From a checkpoint of a small transformer trained on Wikipedia: 14.3M parameters, a variant of SOAP for these matrices.
Each number is 50 + 15 x the weight over its row's rms, rounded and kept within 0 to 99. Layers, rows and columns count from 0. The size before them is the row's rms in percent of the matrix's.

# layer 2 MLP up, 640x320, rms 0.0391, rows 83-296, columns 224-255
091:66 42 61 49 61 64 28 58 62 52 57 69 49 61 66 65 54 56 35 14 49 38 57 64 39 70 52 60 44 37 47 36
104:64 59 26 49 45 48 41 54 37 26 46 39 45 34 68 46 44 55 63 46 61 46 63 53 51 34 48 62 47 34 76 59
097:43 67 34 73 41 79 38 41 31 69 48 46 51 52 52 69 45 55 22 46 36 71 49 62 36 31 78 47 66 28 41 72
096:57 31 52 69 33 33 91 73 37 42 31 44 39 40 63 69 11 51 52 38 46 52 32 54 38 57 62 52 43 59 22 33
097:63 46 60 31 73 54 28 47 60 74 64 54 49 31 40 35 48 44 65 54 59 50 68 76 28 45 47 59 42 45 45 18
096:69 30 58 43 46 56 50 50 48 82 40 62 48 73 59 34 73 34 58 58 34 35 48 46 66 28 45 16 43 64 73 40
102:46 23 42 54 65 47 64 54 57 60 51 54 83 38 48 24 43 81 57 34 66 56 37 41 25 54 55 19 45 47 37 57
093:45 38 99 43 91 41 50 63 43 33 83 58 66 54 61 38 40 68 66 34 52 73 64 09 57 57 37 47 43 29 49 61
103:66 61 72 56 47 50 56 45 43 49 68 54 45 78 38 28 41 70 56 20 75 68 62 48 51 47 31 72 47 80 71 63
104:50 26 63 53 56 48 71 41 46 63 71 60 29 47 49 45 60 45 59 27 41 32 43 50 58 30 60 51 53 38 38 23
091:65 37 71 71 52 56 63 48 50 68 70 40 60 48 32 75 56 72 67 12 55 57 77 49 40 53 61 55 68 56 54 40
096:61 19 59 75 62 61 59 54 35 65 34 62 48 52 62 48 46 49 42 36 61 42 49 40 57 34 50 85 44 48 30 73
107:61 70 63 53 50 30 69 47 49 42 28 57 45 53 55 49 37 56 29 48 51 63 43 30 61 38 38 39 58 38 67 54
088:56 53 36 89 17 40 72 49 51 35 51 32 48 60 57 45 39 66 63 40 49 42 33 68 53 20 60 65 35 21 19 65
104:36 39 67 32 57 71 32 54 41 38 39 44 48 19 29 58 50 59 51 55 59 34 44 51 50 61 44 42 45 50 63 57
092:53 69 67 34 58 67 52 53 51 32 47 58 52 40 27 82 62 71 58 53 37 38 62 29 22 37 58 43 15 50 51 40
106:35 52 54 41 66 63 64 59 32 42 44 60 51 63 17 28 21 61 75 63 55 62 62 53 20 72 53 69 30 62 32 37
080:53 21 64 31 74 48 57 55 73 46 31 47 70 58 69 26 60 40 39 52 74 64 35 47 52 52 59 84 41 63 49 50
099:56 61 69 76 62 41 63 29 66 59 66 60 43 42 14 35 21 21 50 57 37 48 49 66 36 42 63 55 34 15 29 30
101:56 66 46 58 56 76 39 48 45 26 18 42 65 23 45 50 38 48 82 33 35 46 52 66 35 36 70 52 36 42 16 56
094:80 83 70 30 62 65 69 42 66 48 38 53 52 25 35 59 40 35 28 43 55 49 83 41 40 35 50 56 48 37 30 58
100:26 39 52 39 39 34 51 59 56 57 55 44 23 76 41 31 39 56 44 38 56 73 67 48 57 50 45 71 49 26 55 60
106:53 35 69 68 57 36 51 50 50 36 31 38 54 52 47 23 41 64 33 58 68 42 58 52 70 36 47 67 63 37 77 44
100:30 40 79 46 71 45 31 52 50 49 48 43 54 21 52 56 61 34 43 51 59 68 74 31 36 58 50 52 71 49 52 61
107:34 49 34 41 62 69 81 88 45 70 21 59 47 44 43 43 62 54 44 62 50 42 44 30 53 58 63 32 75 29 54 63
098:69 17 54 49 74 35 62 74 29 49 43 86 31 75 72 58 49 55 49 65 85 40 61 52 23 39 44 49 39 45 61 45
100:67 50 52 54 65 41 49 45 70 31 32 54 67 79 60 33 61 64 22 50 43 67 60 67 29 39 30 47 55 35 50 20
095:71 29 29 75 49 43 35 43 65 50 55 55 58 33 30 46 61 67 62 67 58 51 34 42 52 36 36 37 52 32 68 51
098:57 76 54 66 62 54 42 23 32 50 57 50 67 65 43 54 48 64 72 55 76 45 33 60 36 60 61 44 55 58 49 49
102:45 39 47 69 61 63 68 46 38 54 53 49 41 55 40 29 52 58 63 51 68 53 46 51 49 70 32 21 61 78 47 80
112:63 36 47 62 36 55 57 47 21 58 49 74 62 43 42 69 60 50 70 78 43 72 72 66 59 50 25 36 34 75 39 56
100:34 62 43 63 64 89 66 55 63 49 25 53 23 65 63 51 42 81 40 52 57 42 70 61 20 79 47 66 50 45 48 60
095:63 46 40 33 50 60 56 74 60 41 55 76 53 22 48 63 64 31 40 22 38 26 54 46 45 53 49 04 43 55 31 46
099:52 57 63 42 84 71 43 31 34 21 48 29 37 42 44 45 49 95 41 41 53 80 64 30 60 81 70 36 41 32 47 70
076:32 34 65 70 41 47 39 59 25 56 74 37 33 72 40 38 67 43 65 48 28 63 47 47 40 57 37 63 71 62 51 52
095:41 43 83 25 57 54 31 75 66 60 15 38 70 44 63 25 56 59 47 52 71 58 83 23 57 30 50 32 32 72 50 40
095:52 63 42 60 62 34 75 60 62 58 57 44 63 52 40 32 46 64 60 46 37 40 51 34 46 22 37 31 44 73 56 59
104:56 37 29 60 49 38 40 64 56 48 61 49 14 49 46 39 20 54 54 57 33 64 46 43 47 27 58 34 71 37 56 48
094:61 45 57 56 41 28 30 42 55 55 61 44 38 66 38 42 48 69 35 54 67 56 34 38 68 49 32 31 48 70 74 43
104:54 32 33 46 27 67 55 43 34 42 47 32 10 47 63 39 27 64 46 70 61 50 34 66 77 67 49 67 60 46 57 36
089:63 42 46 39 72 64 29 43 44 15 51 31 60 61 38 53 37 34 43 41 47 76 63 49 51 63 75 61 60 60 57 51
093:43 63 54 73 54 54 51 56 59 67 55 54 50 63 58 38 39 65 46 59 58 62 32 39 74 50 25 58 50 39 45 58
091:39 13 42 55 52 54 14 37 33 35 65 72 70 64 42 65 87 32 59 41 29 05 22 49 43 42 35 44 35 38 36 38
102:39 44 67 55 29 46 57 40 24 24 47 75 37 57 42 37 57 71 73 39 54 42 36 50 33 41 41 70 59 56 46 19
102:19 26 46 38 54 62 56 55 41 58 47 67 60 39 56 74 69 75 64 48 61 35 60 58 53 77 61 50 73 37 43 83
110:61 47 42 33 40 87 44 30 29 48 60 27 58 60 53 68 47 67 14 40 53 73 57 51 41 55 53 45 54 26 73 60
098:56 68 54 71 57 37 74 47 51 64 54 58 29 53 47 49 45 35 58 50 40 50 67 38 51 56 29 49 38 35 28 40
095:47 57 40 75 57 46 58 36 46 52 90 45 40 52 46 54 34 55 31 72 24 53 39 44 45 42 40 51 39 29 54 51
097:59 53 85 48 50 37 46 40 70 69 70 67 55 47 59 53 55 65 59 59 31 51 46 57 41 64 84 46 71 28 62 41
105:47 21 33 52 50 30 41 64 32 55 61 49 41 60 45 57 64 50 37 52 40 53 37 61 26 52 34 49 73 60 51 67
092:53 66 27 54 48 49 58 32 79 54 23 64 65 52 67 91 31 25 68 45 59 29 35 75 47 76 54 63 44 53 43 20
102:57 79 84 41 62 11 45 36 63 58 27 43 52 50 55 26 44 75 32 67 57 63 06 39 69 45 26 44 51 45 42 45
098:57 44 71 74 31 22 35 45 60 63 66 55 57 63 22 59 57 36 55 57 45 60 48 37 53 59 32 40 21 59 41 52
100:53 43 56 59 79 57 63 48 54 51 43 33 48 40 50 43 47 50 43 50 22 42 67 62 28 62 43 38 45 82 68 60
106:42 50 58 53 48 41 65 61 51 45 27 37 46 65 44 35 51 63 31 67 43 67 25 58 66 43 67 55 32 47 35 46
110:53 29 63 33 54 47 72 45 48 42 47 43 45 59 22 73 35 71 24 59 45 30 15 44 26 25 30 65 28 72 46 48
102:62 48 37 29 51 41 52 46 24 54 62 39 44 74 52 45 58 43 57 81 36 42 37 97 57 60 54 60 49 26 54 49
085:58 50 55 67 61 50 39 55 39 60 46 33 44 50 29 39 62 58 52 58 31 35 51 41 51 34 71 80 54 71 62 51
106:55 34 45 55 81 20 73 55 83 68 34 36 35 67 56 43 64 65 59 45 41 53 20 43 51 44 71 71 62 68 50 21
106:77 35 44 59 65 35 70 49 47 54 67 60 64 67 36 24 50 47 62 58 53 45 34 52 43 52 41 57 43 32 25 56
102:68 47 40 87 35 55 39 37 56 63 58 28 46 28 73 47 23 75 71 55 39 51 51 61 40 70 56 33 39 41 53 87
109:53 57 43 51 44 51 52 49 64 55 30 41 56 48 38 56 90 51 34 42 51 59 76 76 26 67 34 55 70 45 38 53
103:52 50 50 52 60 39 64 80 58 57 45 17 52 66 50 52 59 47 17 54 38 35 58 61 35 49 44 62 27 44 49 63
097:38 46 39 44 23 47 65 55 91 43 64 35 77 30 19 32 38 78 66 87 63 37 58 45 71 52 45 63 51 61 59 48
088:29 68 53 65 56 62 45 50 39 42 41 66 57 45 45 70 43 58 53 41 65 72 47 43 41 77 65 54 55 51 50 49
097:65 41 70 38 45 65 41 49 42 24 50 37 65 34 60 38 38 37 38 55 53 46 28 43 45 91 21 24 39 45 42 43
093:37 49 38 50 41 43 31 16 37 81 46 46 48 45 70 47 50 65 67 71 54 78 40 32 54 52 63 60 33 59 18 54
105:34 51 49 52 57 55 34 55 42 48 82 40 38 54 55 40 48 70 63 44 51 50 38 30 40 49 30 46 75 37 76 48
094:23 66 49 46 52 57 66 36 41 48 58 37 60 55 47 51 49 62 27 44 37 46 60 48 58 54 38 70 41 32 52 60
099:74 57 49 49 45 17 47 50 56 64 44 49 59 38 37 57 77 26 47 41 60 75 35 42 59 43 84 48 48 38 54 52
100:56 50 48 49 72 60 41 68 56 42 39 53 43 26 40 46 29 72 44 34 44 60 47 48 17 32 62 67 60 03 72 72
101:67 58 47 17 35 59 40 52 57 47 72 58 50 54 28 31 52 68 54 55 53 53 44 46 67 55 57 34 65 56 24 41
093:49 32 64 46 40 38 60 52 47 48 42 19 54 80 39 46 38 36 45 40 55 29 61 37 32 63 55 66 57 31 61 70
104:51 62 63 46 48 59 72 68 51 54 39 52 17 71 73 34 41 33 48 27 32 52 63 59 64 54 60 47 75 40 46 48
087:43 28 73 36 54 67 53 42 37 47 40 37 52 57 67 66 36 34 55 62 46 47 64 26 22 37 66 43 55 47 64 76
100:50 54 63 46 69 53 67 28 65 56 74 70 61 37 33 09 53 65 66 63 46 62 55 72 62 49 66 34 36 60 55 53
103:60 58 35 38 59 20 48 53 11 44 70 45 46 44 52 52 35 41 37 35 68 53 56 45 89 73 53 35 72 58 55 12
104:33 42 37 23 62 26 62 59 82 48 53 69 40 49 42 51 50 73 45 50 85 62 51 68 33 39 35 81 80 46 55 44
106:64 55 64 52 68 55 59 52 51 20 53 67 30 45 44 50 49 45 52 43 55 79 39 72 47 63 62 41 45 35 61 51
100:77 52 60 31 62 72 54 63 62 51 35 41 44 56 31 18 49 52 43 73 65 51 66 55 49 61 65 28 35 35 67 37
102:62 24 53 36 32 53 64 66 53 52 39 63 29 34 68 42 50 17 73 52 18 29 37 41 51 50 67 57 32 55 23 54
108:57 27 47 59 71 35 49 20 55 53 73 47 39 65 41 53 52 63 54 56 48 38 49 26 59 73 71 18 35 63 50 42
099:50 62 74 51 16 62 59 32 56 63 46 49 52 49 57 23 37 66 35 56 42 43 78 58 39 47 59 52 57 55 52 48
110:30 41 84 44 40 26 91 52 36 68 63 70 54 19 61 40 17 36 69 56 83 78 82 39 36 49 61 65 42 42 27 55
106:55 72 38 46 54 27 76 37 82 51 52 43 41 33 47 42 38 48 49 57 44 62 46 45 42 12 33 53 32 31 46 23
106:46 50 53 45 36 39 53 44 57 68 60 27 56 45 46 58 59 40 37 58 32 54 28 58 59 77 58 31 69 26 32 39
109:38 25 62 24 36 67 71 59 48 46 59 62 26 78 78 54 53 59 33 63 49 58 61 47 59 34 40 24 72 29 70 70
099:66 36 59 63 50 58 27 56 61 59 21 46 40 42 19 30 62 59 49 62 26 56 30 29 55 67 62 74 34 26 12 63
089:33 78 46 60 52 33 49 61 33 64 00 81 42 63 48 42 36 37 43 38 46 43 56 29 50 38 40 48 51 42 55 55
097:93 45 66 29 43 73 58 40 31 59 32 49 33 27 40 44 65 54 55 62 41 63 52 38 45 42 42 45 70 59 32 46
096:58 19 55 20 65 62 61 51 45 45 40 15 44 56 31 54 46 42 49 73 57 58 24 47 63 29 12 54 66 68 89 53
091:54 18 56 44 43 29 87 47 42 50 69 46 48 45 57 54 30 51 59 42 72 40 77 43 53 41 60 51 45 67 57 46
095:61 52 53 41 51 43 39 59 63 29 37 30 50 40 50 28 62 37 16 31 73 44 35 67 12 31 42 44 71 35 78 30
108:70 49 41 57 53 55 31 38 32 77 47 36 39 34 76 51 50 55 43 49 47 60 64 74 47 46 38 47 49 42 43 74
100:62 50 32 73 35 67 42 37 73 64 46 51 27 52 37 36 72 57 91 68 46 51 37 52 58 49 38 48 54 42 52 69
115:53 31 66 37 55 46 53 15 60 55 56 56 65 37 28 36 42 38 48 44 49 30 43 27 23 42 17 62 21 32 55 50
095:55 59 44 22 78 71 61 46 58 63 60 58 33 42 47 46 48 53 52 86 70 51 72 11 48 25 32 54 49 46 88 49
104:69 61 43 89 60 34 28 27 49 59 52 48 41 33 99 52 38 74 46 66 51 56 62 53 60 26 44 45 43 61 63 26
109:32 30 36 53 34 28 47 49 68 43 53 73 48 62 33 69 07 48 46 42 50 47 68 39 22 57 58 44 47 11 48 60
099:88 59 50 43 48 55 48 25 69 56 54 39 39 75 41 72 53 30 66 51 79 60 61 40 47 65 80 34 57 53 59 44
103:49 18 61 44 61 59 53 78 53 24 33 05 44 26 61 51 38 69 52 38 55 59 50 56 44 52 60 44 45 42 38 78
102:50 39 72 54 48 68 55 79 37 35 57 57 74 58 45 58 42 47 66 47 42 33 48 76 56 81 59 43 48 59 46 61
092:66 40 52 39 87 73 64 43 44 63 54 51 55 46 28 56 64 79 50 54 52 60 31 12 48 63 56 22 57 67 54 52
098:50 70 31 34 62 13 50 46 37 73 53 52 66 52 42 70 60 55 49 60 56 67 47 38 43 46 36 37 58 60 99 51
107:38 45 45 44 44 78 68 69 63 57 46 50 47 41 58 48 56 43 65 56 55 59 40 63 79 58 43 59 71 30 78 52
106:74 45 37 64 38 53 30 51 81 61 66 41 66 51 34 61 46 54 56 40 50 38 24 42 45 38 23 48 48 61 54 61
097:35 53 57 44 48 31 49 76 13 30 55 70 27 47 35 43 61 64 39 74 33 32 43 34 49 25 33 48 38 40 49 47
104:43 41 64 44 49 93 51 68 36 74 50 63 37 44 37 33 65 61 31 66 46 24 61 51 50 35 60 28 38 35 57 59
092:48 74 62 59 60 46 40 32 21 52 73 27 55 41 80 30 17 39 56 45 62 52 34 66 60 70 35 65 54 43 53 35
102:62 38 28 48 61 42 63 53 84 72 26 46 69 39 39 42 53 79 44 32 89 28 39 46 69 26 66 62 60 50 84 48
097:25 48 48 40 65 51 47 20 53 46 43 42 69 43 61 47 50 35 47 38 68 45 84 46 70 55 48 58 56 26 58 47
108:59 55 37 36 38 26 56 68 52 41 77 56 39 65 53 52 70 54 64 59 45 50 53 31 50 59 42 59 47 63 63 75
106:52 41 54 47 57 39 45 53 54 57 48 47 57 32 28 37 49 51 60 50 42 44 29 33 61 47 48 37 67 63 55 47
072:37 65 52 68 78 72 40 66 71 68 64 38 76 31 48 64 53 64 39 13 36 28 49 45 53 64 62 40 35 61 48 64
105:53 33 51 50 42 60 64 57 41 53 63 50 50 58 70 45 43 68 22 40 72 63 59 53 48 59 64 48 64 59 57 63
089:78 46 52 42 69 41 63 28 33 21 29 47 47 58 59 65 33 40 62 55 76 59 73 44 61 37 62 56 58 82 40 50
100:42 46 52 31 61 43 36 62 74 55 79 52 81 52 52 46 78 77 37 59 26 51 46 34 75 53 55 54 73 65 51 88
094:52 17 39 62 61 46 67 54 57 44 78 77 35 53 77 75 29 49 60 62 33 48 53 43 66 51 55 46 46 17 55 75
097:28 69 44 46 25 48 22 80 48 72 52 25 60 58 41 54 33 60 43 46 36 37 51 53 44 38 45 62 60 63 19 37
098:76 63 44 60 19 53 72 26 67 78 47 48 69 59 74 68 29 62 54 48 62 57 80 37 72 35 82 40 66 55 51 36
090:61 70 16 49 30 30 49 99 47 57 73 69 55 69 58 47 42 44 54 56 83 58 62 36 23 49 44 42 43 42 73 27
078:84 54 40 77 67 40 60 53 25 45 57 73 78 67 33 72 66 33 52 69 65 80 56 63 68 53 56 34 69 38 65 48
102:46 41 49 40 33 77 58 38 33 59 29 39 26 35 26 57 63 49 54 56 73 53 55 39 50 23 74 36 70 59 30 47
107:70 50 47 32 62 86 68 76 36 72 51 53 91 39 50 59 38 56 52 57 59 63 62 12 43 40 60 30 47 34 37 31
094:44 67 45 44 40 67 68 49 25 35 69 31 56 51 68 60 33 54 67 46 52 60 57 48 73 59 67 39 62 49 44 52
100:30 59 29 58 57 57 22 48 48 32 52 56 42 49 69 47 77 18 62 51 52 50 62 68 37 62 47 67 31 38 45 60
111:44 37 44 37 49 48 69 52 48 48 25 42 58 82 70 54 45 59 43 59 46 45 48 53 15 44 53 45 56 47 32 36
104:59 48 56 35 31 36 55 31 54 53 61 47 42 42 65 47 58 67 71 26 88 37 73 53 31 65 40 17 52 43 39 40
106:24 37 59 52 52 45 71 40 34 67 35 37 53 70 39 63 95 48 55 66 55 70 39 68 44 42 56 47 30 42 64 29
098:34 56 70 73 69 30 70 47 39 41 52 65 76 34 41 55 00 64 27 22 39 65 27 38 60 48 45 47 48 64 63 49
090:61 59 61 47 67 63 45 33 35 47 55 72 34 62 36 64 59 35 41 62 79 41 49 45 35 68 22 61 45 50 43 77
103:67 58 45 30 58 78 29 73 38 55 74 36 51 58 41 28 42 62 34 39 34 64 26 27 53 36 50 44 53 73 51 42
093:57 45 34 45 68 57 39 43 51 36 35 46 45 67 58 60 35 63 63 51 32 44 67 55 30 39 37 57 24 73 53 39
115:47 47 42 50 25 69 60 40 54 69 36 53 37 60 56 57 31 75 30 77 38 57 65 39 53 61 62 29 25 56 60 67
102:45 30 40 31 52 22 60 45 56 46 71 57 39 60 57 50 33 43 55 45 42 56 43 41 53 49 38 47 52 49 50 84
102:73 48 46 42 44 37 42 42 29 47 58 55 73 78 19 42 32 35 69 51 30 77 53 50 31 61 35 64 29 60 46 62
096:61 48 41 35 70 40 62 59 56 82 39 49 46 52 40 61 57 54 46 45 51 64 35 21 51 27 61 69 58 51 72 66
102:60 43 50 51 50 47 40 55 31 46 45 64 38 64 37 36 50 43 70 35 35 34 31 32 22 45 64 34 77 38 31 54
102:66 45 63 49 64 81 63 46 65 38 44 40 52 32 56 58 72 56 78 47 46 33 61 18 42 73 66 49 37 63 67 69
075:49 38 49 41 43 02 29 45 41 56 41 46 39 81 64 75 29 47 31 73 65 54 54 47 44 32 54 56 48 61 59 42
109:52 82 47 29 64 59 54 55 47 60 53 25 36 82 29 46 32 50 43 36 45 67 44 66 50 55 57 29 82 23 45 68
093:62 63 61 31 50 64 34 28 40 44 52 50 42 60 25 58 56 44 32 55 29 73 37 19 31 55 75 66 56 49 32 50
111:79 76 52 60 46 53 72 75 78 42 37 56 31 38 61 40 43 45 51 76 55 43 43 61 50 64 37 38 52 42 53 58
107:69 55 51 50 82 36 49 60 57 46 41 50 65 63 68 50 52 31 51 57 53 74 56 46 47 55 60 22 24 36 66 46
089:66 64 79 68 33 54 66 42 78 70 55 42 52 22 55 64 52 74 81 57 46 53 55 47 18 46 66 35 52 47 52 58
107:55 61 28 72 34 54 64 67 70 29 53 45 18 42 44 48 37 30 71 49 56 27 47 53 58 37 56 54 37 40 45 43
109:52 36 48 34 48 36 59 42 61 37 63 48 48 51 52 57 46 32 52 41 51 40 66 68 57 48 43 63 50 62 45 50
103:50 42 45 41 40 47 56 33 52 63 17 50 62 71 40 27 51 82 52 36 33 70 65 42 31 36 71 33 79 62 58 60
103:38 26 51 56 33 49 76 43 67 42 38 44 57 68 65 68 69 52 28 48 40 50 34 58 19 69 40 62 39 47 40 30
106:40 53 60 38 59 47 99 52 51 47 44 79 43 61 40 57 48 73 75 46 55 66 51 57 52 78 73 34 64 57 52 34
097:68 47 56 11 44 57 40 43 21 41 53 46 49 49 73 47 43 51 47 67 41 59 82 58 31 43 54 47 44 50 39 53
093:37 59 81 37 57 49 36 52 43 66 65 54 46 79 53 62 68 53 82 50 61 55 70 71 76 63 46 53 39 56 73 62
105:33 42 47 59 42 23 32 38 54 63 56 10 46 36 50 35 19 61 36 54 59 79 28 43 29 44 56 33 52 55 37 35
099:46 54 51 38 51 52 62 31 69 21 17 44 45 25 11 58 52 53 52 54 46 72 63 37 55 53 52 35 62 45 46 61
116:44 53 45 45 42 59 44 29 54 16 68 52 38 51 52 75 53 73 69 37 58 48 32 44 43 42 54 49 71 73 46 48
100:45 39 49 64 45 51 54 47 45 35 33 37 43 49 76 27 46 41 54 24 37 34 70 30 67 46 53 46 48 37 10 51
099:61 48 27 53 62 45 59 84 34 73 68 33 50 75 18 82 51 70 25 66 61 38 55 69 32 49 56 49 51 47 34 59
100:48 18 87 30 59 73 46 55 61 52 56 44 67 27 61 38 49 83 61 42 69 57 53 36 69 45 48 58 43 72 44 37
094:24 61 46 53 53 59 32 33 70 64 50 61 45 48 79 52 57 62 50 31 36 50 52 66 47 45 58 59 26 71 48 74
097:75 37 37 70 55 44 54 45 68 69 37 66 58 37 76 45 54 71 22 28 60 60 44 40 59 54 50 37 42 26 59 45
094:45 86 59 41 30 43 43 35 42 57 27 40 24 40 59 32 49 57 64 55 53 66 75 38 67 42 52 49 48 63 46 55
099:44 50 64 41 68 81 59 64 63 41 37 29 60 46 54 47 33 50 28 78 45 56 46 54 66 13 76 40 45 50 32 66
101:52 71 46 24 54 58 50 59 51 69 20 63 34 60 61 48 41 64 31 55 36 70 32 50 52 47 52 61 81 60 65 64
103:44 61 39 50 52 61 30 41 35 38 54 52 71 31 65 61 44 39 76 76 58 48 42 32 54 60 44 32 63 35 35 36
092:62 70 41 62 65 30 61 52 59 46 28 70 56 44 16 65 28 40 52 42 54 47 55 00 67 45 81 54 70 35 32 44
087:74 46 52 64 21 43 41 88 41 54 54 47 72 37 42 26 48 26 64 76 45 47 70 56 41 66 97 48 46 57 25 62
097:61 41 68 44 56 55 44 54 71 42 54 53 48 71 54 47 30 43 43 45 56 68 49 61 65 79 65 41 56 51 46 35
103:37 61 31 45 57 25 39 45 59 41 45 49 35 41 61 36 57 47 54 62 68 61 55 33 50 69 54 78 64 28 24 46
105:38 49 59 67 49 79 36 52 55 64 38 70 54 45 58 55 37 28 49 44 67 69 84 70 53 42 61 73 49 55 42 54
097:35 59 25 21 27 43 62 45 46 69 52 60 32 33 49 45 73 54 74 62 58 37 63 53 45 40 38 65 56 35 54 57
100:53 42 64 53 55 68 67 43 59 36 58 41 38 54 41 45 61 50 63 22 34 48 41 54 44 54 66 52 37 50 65 38
100:49 57 53 36 30 44 08 58 57 47 64 29 50 38 51 49 55 55 94 59 59 42 37 50 76 46 56 16 47 59 44 42
110:39 55 58 37 39 58 36 55 42 61 25 67 59 60 42 24 67 32 73 85 57 54 33 81 30 40 45 49 50 31 33 48
098:66 14 68 41 30 38 45 58 54 39 39 39 46 51 38 45 56 38 72 46 60 79 60 52 54 51 44 25 37 51 26 65
098:60 41 49 33 45 55 64 34 42 35 44 60 25 58 52 55 25 63 31 52 45 50 45 42 47 75 48 54 63 55 72 50
101:48 79 29 18 81 37 80 38 45 33 62 41 51 53 76 52 57 48 43 61 51 48 59 36 43 36 54 71 38 47 41 43
098:57 58 36 52 38 45 56 49 23 39 27 69 42 71 50 40 34 54 62 76 76 68 22 45 26 68 46 68 38 48 62 39
105:58 73 38 64 56 33 74 31 63 57 54 50 52 61 36 46 38 49 45 58 42 48 39 34 56 51 32 73 35 46 33 64
099:59 72 76 44 55 60 14 62 46 53 49 61 38 45 63 40 34 39 42 29 33 38 54 83 68 74 45 37 65 43 42 67
100:63 28 55 58 57 09 29 66 52 62 36 46 29 37 38 51 49 41 54 52 31 42 61 44 59 34 42 57 59 60 45 36
112:41 31 64 42 72 66 52 38 67 50 36 59 78 40 13 34 44 72 07 41 65 79 47 42 42 59 54 48 54 38 38 69
103:67 68 66 33 44 07 59 46 52 40 26 70 45 49 55 58 61 53 50 66 38 50 49 73 64 27 58 49 38 58 50 63
110:54 43 66 71 28 87 51 58 43 43 31 40 48 63 37 56 26 47 47 72 67 78 54 26 30 44 26 56 61 57 58 68
101:53 70 29 31 58 50 52 65 45 40 43 67 49 33 37 54 67 42 44 59 76 46 45 72 62 79 81 30 50 23 54 34
103:77 45 38 36 45 84 35 52 57 36 71 46 51 50 66 46 62 44 28 42 55 62 38 39 59 49 34 38 53 49 58 53
100:70 60 61 12 57 48 60 40 62 54 61 37 60 20 67 22 47 35 55 49 37 38 60 52 54 34 50 41 41 34 46 50
087:50 30 47 65 36 44 57 55 23 20 57 61 35 57 51 50 49 39 57 70 26 43 25 54 25 59 48 48 53 46 49 67
094:41 33 16 48 54 41 36 38 38 38 44 12 31 52 49 74 33 70 58 67 74 49 33 42 40 51 51 55 44 69 32 44
092:64 47 69 26 53 33 26 54 47 42 45 63 61 49 54 35 48 44 53 47 68 56 46 22 50 73 22 33 29 48 33 70
108:58 46 65 49 60 55 69 47 54 53 40 52 50 46 67 21 51 62 26 59 55 53 41 55 57 47 37 39 73 75 65 92
105:36 58 48 39 38 41 63 52 55 54 39 34 45 32 57 72 47 55 62 13 54 33 48 53 47 50 79 38 57 69 32 66
088:71 53 73 62 57 48 76 29 81 50 40 54 45 38 57 26 71 41 51 58 62 65 39 59 70 36 43 80 39 72 65 50
103:51 57 73 56 33 71 47 27 60 12 68 70 70 39 48 81 35 45 39 39 69 38 65 71 53 84 10 52 59 55 60 59
108:30 61 54 26 49 66 37 30 42 45 08 36 45 50 52 72 45 47 41 73 42 64 34 56 59 55 42 70 47 32 70 30
102:48 55 60 54 44 50 41 39 51 52 29 29 61 54 69 57 29 59 64 51 56 30 39 24 37 63 27 47 57 54 49 57
100:66 80 26 46 42 55 57 47 65 38 60 54 59 68 73 54 67 70 19 57 52 48 52 35 39 26 67 47 32 77 69 50
101:66 45 58 31 47 61 24 49 46 47 62 37 73 48 39 35 50 88 10 37 59 25 42 49 33 49 81 37 63 24 37 46
102:58 42 57 74 72 42 48 10 48 56 37 33 63 50 29 60 40 44 63 70 18 54 27 50 28 40 44 52 44 68 57 69
092:51 28 48 54 28 62 71 58 44 41 43 32 64 58 66 41 34 64 58 47 72 60 48 45 49 26 45 75 61 31 51 68
104:57 21 63 54 85 36 50 50 78 00 55 28 28 62 29 42 42 41 27 61 85 38 49 44 36 33 48 57 48 70 42 30
104:51 30 31 52 36 41 50 28 63 78 64 29 53 40 41 39 81 49 56 65 32 55 20 41 35 62 49 63 20 46 48 41
109:54 33 28 57 46 21 47 64 54 33 46 39 46 57 60 27 53 64 53 47 26 38 15 36 51 34 46 51 71 57 42 67
099:45 38 48 60 62 36 56 74 41 53 48 61 43 38 20 44 48 29 51 66 74 48 24 31 41 51 63 66 39 35 74 30
102:34 55 70 52 41 57 19 52 55 47 64 40 58 44 48 62 44 71 25 40 68 76 74 60 59 63 55 68 56 59 36 69
107:60 62 48 12 60 63 41 12 48 41 42 36 55 62 64 37 63 30 47 67 44 43 45 78 48 41 32 44 43 56 47 47
103:59 25 38 51 54 55 37 68 36 81 37 75 61 37 59 38 41 52 51 55 41 62 61 44 47 41 40 42 30 57 41 40
098:52 41 38 50 57 45 51 48 53 30 39 54 52 37 39 51 46 51 49 71 41 65 51 33 59 47 64 47 64 60 48 59
098:10 17 27 47 67 55 72 51 45 52 45 38 54 56 60 48 51 39 32 59 76 39 07 42 29 52 29 59 36 52 62 64
105:79 92 80 57 67 38 44 41 49 38 55 65 34 25 44 41 57 34 57 76 66 53 55 48 30 53 37 53 60 57 69 27
098:52 56 36 70 46 49 40 37 48 48 56 63 44 54 62 68 70 27 50 39 63 30 56 50 09 64 51 43 36 25 60 23
111:77 56 56 54 63 44 59 28 51 88 88 16 52 31 50 93 37 56 49 70 52 41 52 83 53 30 21 44 48 42 63 57
103:37 55 60 65 47 76 38 58 40 38 60 55 50 71 60 56 65 48 61 33 33 68 60 46 51 62 57 59 39 39 79 46
105:60 68 32 59 69 28 61 54 57 37 35 19 46 52 60 39 55 52 15 33 74 31 69 79 49 61 70 41 49 65 51 90
102:42 52 74 52 44 35 52 37 44 73 45 48 56 52 47 62 69 25 50 38 43 45 30 39 68 31 57 56 41 40 77 40